config.toml
attn_scale = 0.0884
init_std_qkv = 0.0181
doc_mask = false
dataset = "wikipedia_en"
Each number is 128 + 24 x the weight over its row's rms, rounded and kept within 0 to 255. Layers, rows and columns count from 0. Numbers have three digits each. The size before them is the row's rms in percent of the matrix's.

# down: layer 8 MLP down (transposed), 3072x768, rms 0.015, rows 1292-1316, columns 384-511
# up: layer 8 MLP up, 3072x768, rms 0.0174, rows 1293-1316, columns 384-511
down1292 092:156082100099129161112101109148144143079130110116152134108131114150107118110118135148114130123119157112075131122125101146163144130122094099157089104134157145112109118144176123133103106149140120084119142111105128083102073108138131150113115185156158114143122116138135132113130137097149122140101140146155144159119123140144134125118143101089118104137156127176151094143079145140102139134130
up1293 106:107141116097151130147112146177125178137148046152112132167138124106134121168131126097106098111157157127102100165103105114094126157129147152171107089087095114117155199111113133122126142148155165124104139114126149149080119174127120132163147145187105166121085120122106151106137099137166121122128159138147087109157161121111122143104120070131142127167157103131099130171124151130115109113103
down1293 109:139162182110134134132153139083129100118144123196135130130106128128128137114150124108164158120154138083131130118109160118152111116136165122138111117149150111158115105131120134121089110146150141110111116106078171152158144113136101164084122152117112103146136145117146124079132112116153174124141153155146093128160164159145057155141104153113133143104108074153153093138130107109158103115159
up1294 096:170121160133153110139139172096142144128099134107128147145120125122154147119148139138141076116104155075120133097099173167163153136080136142139134138143116163147120121113104154101119106080129126116118180099104159142093079142097126157133091149138128162142104101096172133096144109115128122134111172167121106122135132170109105135118129120090125157136106131110173136136113121117123137171135
down1294 090:112141110112141100134107107128104141126129143112151095137152141120121097115137108100117159128142111115071127114104123112147116148137140123123120094185141131105139145113154112153145138130109097189142134144150103129119157102146139142119117121104132132141137132110170155108109125129089118120147133061086166156132122043139134130114116150111108129088141146162151093123146112114150133101123
up1295 105:164143127132119126108103096088148115087099145087116147164152120116109136137120162166100147185093110129155105080149158161175106102096119146149095152132182142116127147085158107115085177145141134147100127126132147144126137114098110158146116125141085174128152096146126138112116104132145087107105143151129108128104124113132124149139144112109160157096127107169145135138145118122136100169102
down1295 108:126080112142081148154176203142142114108110125093134110132124142104100104120166139138149123114106150073085158151125087164155114107139105098124117101112137107175149128116126115101149106105116132137089103101127138137094131152143127130151149148143151128125112172151135142096119100107154118111143151135137137092131175175123101117136136107154117112170110124166164122153118103151143127121131
up1296 090:158126080101128111118114147136166134130131132047129083153107161125144137111100111126163103128079144102139124161152103106153106136085133149142120135084150138143158128088129136107148148119125109114144152125091124138136099135060110129134142167164097138133117124122125134124132143123157105156128142074131115102107146119158112127106072155103114150148095166134119124100118113107143165115123
down1296 089:152101120112157128121104118097138132131146142126112135148125138135130131146117111121109179167171127118111117095127127098117129155125102130143115136132159108116163142135114166136124142135134148161144169125137122118120129151144116118109126129131148143140138144139130122187106118093124142124124107105102097130156101109104126120105169114163116149112152159152146104085141153111147154091114
up1297 109:119132125158108137111113116109104127130076117141161161119155111150100139161102148111143105081088154127144142122148137097123125122115159123115092172140118125165111159103169165147105092114127136130119123098147189123105133099144201132107126122110127111093145142133123172083092122102095137125120134130151120132105109128134114126119138141146176151153128129161152107113165106123141133170125
down1297 103:132144108160126117128148153100112132148113143081167142138119087096117156070164152142153138129068111127124144159116129112146126147091111115120171129129080113138122150157144116167073124138123120135150165156119144129153124157116084146164151129130094156113133124173140151095171124146124124171133135126117146118093136089096144124145112122100151117147118123145117114125126116108076123087077
up1298 096:128116140110165158120108086119187136147106085120114176155106071125134122168130125096128138141124130152135141122107103141142111151119150135210139125189118149114158124103138120190132116125131120119115114130086106125127141127158135140141138110111163112157137126143184129140111089119136147144104154124116118143113108138120127080113148129148078091105126138140172149152151091091124155083112
down1298 093:098176106149125120139148125120123123108148133131128147148138147128119113156135126099138077109119133122083102165100121114097124101091141143108136156110132148063146149111111166063114126114110103171133126135145104111128107110135178131120161127091164161115067150118114164144117132152104150136155168124174110119118159095115160144116073128081136124175154088140147102158131109134151094116104
up1299 093:113099124135178148073112130133114115184096121066122123106141103135076127152129084141136117141148160128113156123154127117111119145118097174110087133126120186128149123130153111125125112129149137146105132126124164158160096100110090126126124106117096118129157105105125127079143156102146139100113137107097119077137129138095156132118113122146153142119122129121121152116137128098144110102101
down1299 089:158113127096118120181116130138139135132138094155123094115117167125181151117185176105141112107154116112110118148136132095111133140107150087117132060159152073141108139088142114112147139106149084139130148132113111134086171113143148117122112120143156136163103147124138160157108161099100089155113148077143136150120121158124144070088123123106125119109098124121130091115147124139122108179126
up1300 107:105098124098139158118117139122147144108140137151154134085146131136130197177145155133077080167131158107128144088132119168123132114111147140137086141103143101133117099139127124115142096117101129143148173125117144115145129155131145160103142149144110107126169090140104133115114179118127140131118099094067102124156142108164126129133131080135161105122153156166120118139110181130152142108111
down1300 108:146145120149121152144131126104081132119184136110183111166103089081153094143140120113120150115076103124093139100124109112142142068131112147129147122136142124151124124185106111152097126107176145128159135115133146155141128107115096137127146127163101156132130116132162157109095138149166100134116108124196093135089099115097137154120132108109125146109096112176136121127163105122101109129070
up1301 101:136119150116149121132134087088111104113138087106141153108132162140149143123113117137133123079127136137146109143128143126119130131104165156124074113122099126100163156104113156111120113117085074168120109037134173116144108128088111120118107132117088162090130102119120176118170103121129140123085148078147134132164099092088139131158118142139089141111101172144126113126140145131140170155132
down1301 094:113170112160122105164150103127133125142131120128124134148126122125125217145114123147130155115144115163101082136115144128119133140162124157159128081158154084135109112157118105133099175118156113089100130171113107098114109135175117165113139140110172124158101181137156124122118139147135126128117111161154122091097154121163067149121088124109121128154153101114082100142139152176133095083119
up1302 105:097138102095158120105135174116132134093105147107128120132157127079104150088155168122114115076105126103131141136160132184160147109129113170083086162134177137069091132117157127171113152105144105151162153145113160150157099131129139139093094088128106128141146123140119128108113118127121142090112154095114084135132130100110132109141119122116102087130108097157091081143102103136130115129121
down1302 107:117075148128136097105148113110130105138138119144100151111132124073119107136124141106123116152157159124140145154098132132130176145149124104155117114133124099189111118139118137105153130132114121116129137076107104114100119143098144139153144086078140133162167138175129090159108155153097125097126111133129093098115107109119136112083107125145111106134095102138128091124104139107124108155163
up1303 098:130146119111132142112150149131130105154094100113132162169140123100128131162116129146065107138117085105169147145121154124138127137172170119131105118172133146144141132108137122111097122122136121160176175122129142049128114093145137101129155150100183115101132109088144088139112125128093133136145185105084126103077109080153113145157129128138106133095114140130132149115156155113121136165124
down1303 103:147160158151133121129124173147168173134120179151128120106105120143102120176121169122150128157130140112151119173136139164137122162127104085116134147118166092152130137128169136125133125143102163075144123155137110148135126131135154110107122154146114120151095123112128120126146130090120139143172147140126135119130115097095149127131115125132144197118106112121134152102096125117119100137137
up1304 100:147132113087125137146095125148159111147164135114129102149129140141161177147125168134122171139098095156133098142137170085146108146145188128156109126154121136124123149110093171147102108102154126125141156140084081124114113080155138109113148107137124098080126131122159134126140106114102147124105117115111128088136124112131091162136103113146134147110115142152148139143135160141115102158107
down1304 100:147125119127153127101120146111112146153143158119112119117122109177087110118099110084083138085144149099127164133141155148101146095168097127084137144097098118091112153127117160147147149172113113098149155134113124129102118108098142156172145097096123164137126121076132130132104099107127143153138132109100132122104116073184134134095151123104117172139132121162133163115115131135126110165141
up1305 101:167138118074155114144136146091168108106154153135131174156143125150155135172124104104118103147162117124159124120191065108116096135123161109148172101137141148139101141123122134108112132135104098129147060146134159100101161118134106109118135130193121160110132116111147128098074088142079142096137122148109133156094141158111144154094132128102144117149147108116214142145121155145110130154164
down1305 103:112125113141115098108106100148149142118146130125139167107153133154168137138149128132094115155121140135175129153151138109158140153154102150122134103134155218165116147135159098147127123127147149134100146119100098098101103124123144115128125137113118104132158149142119155107145167180072137111143134143137108150137162138094173141102150156133116112108149096097114155098125097108115169149111
up1306 108:099132120096158134127138092127132139144124127132134131144171111106093100139087178139137122138168107124148100092117089111144115107090118101151143144137154079104124131117107139143159122097129126129147135134147185145132131149155079116167172119115160140141139130103180122138068124085101125109112111098169114108120083112137126149124108167117150113130150082138092127131136127104133137102140
down1306 116:121115149089139126179181138138121146137127184126133178163132132098107163120096094112147132139161119122087122107103135152130112136118118132151109118131157149078109142150135126182100114108132115088083157167133131103145108150137107098172106160143131131180129157139145142106124125089096114147159124123145114108097121121103150141095115153114117110152158146171124115138085125099150099103169
up1307 107:086108150151099115118085104152183104171141119156139139140119151143147144122098164130125128138148118130152111107123155110109138125159169113138120120163097108138162150123170117127106097131167134147144087104141112122213096145113116141093164157109080127140090118126141121108136111134118140104101125117124148089134120098107125125126107133129125176148087093167100157123190153083095136131126
down1307 101:123106107111129103085132105147105113125148084098130136112146118117139158171143124140138116116127167129130167127119119140123165132185133106150157078136177127087159157151164097140165134111149161114099136127130098135075100101145143161101137155164169146103129083166131110112162096125133153141199129132148166122108124131117154117116147151160093129159103099125112130112068107168142139140106
up1308 103:126124094136111142110094130157114147155113114135150147140172099096096121171136155144155118187096133101181138135112113161142082146114139106111117141115145165141121109110117113134142120164084088109156167064128136168100099112137124144152108146157143142106116122113122148102115131104080114112123135114125112138136115120132173074128096102141117111145132133140123113104112110111096102087135
down1308 100:141115104141159156106107111105149116125097158093099142097125084159111109142179099100112142109123075101132138093119116149130130152106141150116111115122077157095157147145164104144156126167118090140154136116103178119112139120139168119138138107140154102073133188139102142114112147128103113117170122164115109099112155128141126106147114146106122137119124164140102154134136152139167115126141
up1309 092:087125107128098130108090111106146148160156134124102101139195163124099118166126117123112139099141078142118116120135104108118137083124103124184160163103106106127067128120185165138103138182136097164123122123089108168126113120121120119178131134126106110156122149147126167132134081098135127139128139115131123158124067127130166099091118132127085109132148162165108137066140100117140122135125
down1309 099:150140158124069152115121148120143145157135124119158158133109155163128095165165154108142147155141144146134096114105150152119156157127121165130138108148089098136143117168149127116133082117104127102120124125086130089081106121149134137122134152124111137154129125126129130165103080123153109152136119142161150148125098112103158136139125122150123118127152141172100074164117071106120110125137
up1310 101:119143077130126127110118118174141148116100107163149138125131147119130097152110115147122134123128123089104102117104167157130104120139145155170149149169152135141146106122137191145119112115130119144170123109161130149127107155095138154100166084110148139140147134113099159157097192134152088096114118116084145088127164087123140171102106104105138117135141143131104076147127147141086188120168
down1310 096:187117136124175154139080106119145131112113107130098112098127088107156133141138108123081134100162113129069142129128114070124127127136115100122118207108121165104110134151147158088169122120117146061112153095128161125135157190074129151089141112121129131109138145094166079145113126101136121159167125118121159097151118112185148144115119149142137143147135088150082133085113171127134155098095
up1311 105:137086120121125121048128125125146141139079117161148098091172171080177147194141099117078105131095151114096093141148154116139079114103113186125101142159149114124151156081107127129110104146124137154162142126082102111125134161125119124096137114131111136146096087136097099117110158129110077099131123123100089100114126123138109137121089152128112168099091153117125196161126114176161138104128
down1311 091:142090127105106124122143144127124121140115091149118112129117142127136112125101119152133166112132101134139101112176127122149122121125119144118124099132104138149132148138105140138151146132147209136137141126143147128128112147146095106131143130148128144107140180131124181132161100114108128089149131141114141113124140165116115156129130138104145156129173108063119132146076153165134076087176
up1312 093:087135107134142108095155093133154103193127100135146144085152157118108119155112126126159113120142132078126125123170149141096148131102138101118095140124155111126109113132147143123141095127085117136119100095107112149154121106130140179127156134137145169115125121166115172121152114123098090112122123137150123116144140098145118111140117114103114148145108096110145163123102186124111143090092
down1312 087:138158106134129066108109135116145137100132107130132162173105101133142171121105117121135132166082097114175106129158091099118124118174115146120151145145090119153156104137120143137125137163132158085092120146135144139136118156153138121132164182125124078132101146130103168131113151129172141118173149164107124131137082138142119122111147104154142125164107093049116096147101136149097117115135
up1313 103:141127088126121133094112100136155131125125085133126108158180170120155116135086115138118108139118093090077141122096143104142150142160167155107147106177131100102138151100119141131116115131098150104156103108122127159123124145138182130117114125132172124149163140054145104090152095113128092115142136134129092096108140171159109087096107118118117084128085112134137112178160138121129126118142
down1313 101:125151098103145101092142154157143129168126139132048136126157116164121092108135146122163115140110128105099123112141119160168123135149141141171123134167148139116115169133119122107110115160136166088133113111132121125130119124124143096131116126150112121123125117113115130138153126130095118143187130167166097131098140135163103137090094148129101166127129142092103122138141161132153125135121
up1314 096:123089121098132101107144123121133167104181133062114136155119123108142104161116137118127128138132150130135097133126132152145157124079124120157096155128086108108120143080166131175137092123193154141113152081096109175131134154115120144139127102141133156132114147134175106201092093152153116126119147125090117101146159104138148145106141112152078093136124105104142146105181144109119136123085
down1314 084:172146131145159066153129131161123102142127161154117119148105140087118156136143132154117111135149120125126187159163117113132108120141159095134140085128155153142116135099110117071123150101135116149125119138144113086116134096126112103112145130103120120123146165129109159111200148104091148113123162149137138114096128168132164128162134135101146121131121154022105102140128166146115143111148
up1315 109:133120135141119134137116155084107123163083147100173133154110127100134152099088140175135128119126136152113121106109147111092090140102145095125112118150117080104139115110135140180092107157162129127142147140141142105122148161139102137131131105138094132106138135121123110123146128105125185098124136115131107121142080138112164126173120084078139089136120122151126115097149156145156124113071
down1315 120:132071098132130101129102094100147145116124107166127102093150152127140112134148113129136103114105146108093160101105145101130126134110145146112082087136156100161138127096117161115135123107140116148166143088154124152112156125141088136098152119111131147129133109152103118135134149185106144108135124096108115154149110145160111136138158149117106168151079123169136094071132159126119139107115
up1316 100:148117121127190125112094125101114126158144116147126122132153131136147144113105151108120128162134129167122122136105123142149088132136101132089100129116133080107102138131142091098100111122123128116150116062134146089144115127148145141167121120163139113116116142121122088153121137172157127162134121123121091151141102133151131118152134175094061152146122104194098152118120138098197142171140
down1316 092:133153076137096169181124171089168138117139125158102115155125130129143133151162112107096093095159083147097122125145133144137172140145144142134129119105122127160126134130138114144120181132195114107108135129108128114120101134172129139163169139170137091134116160133113142159120153143161167123173121156125125113082152139143125118143129128138116134121148105106133107154136133110103135096082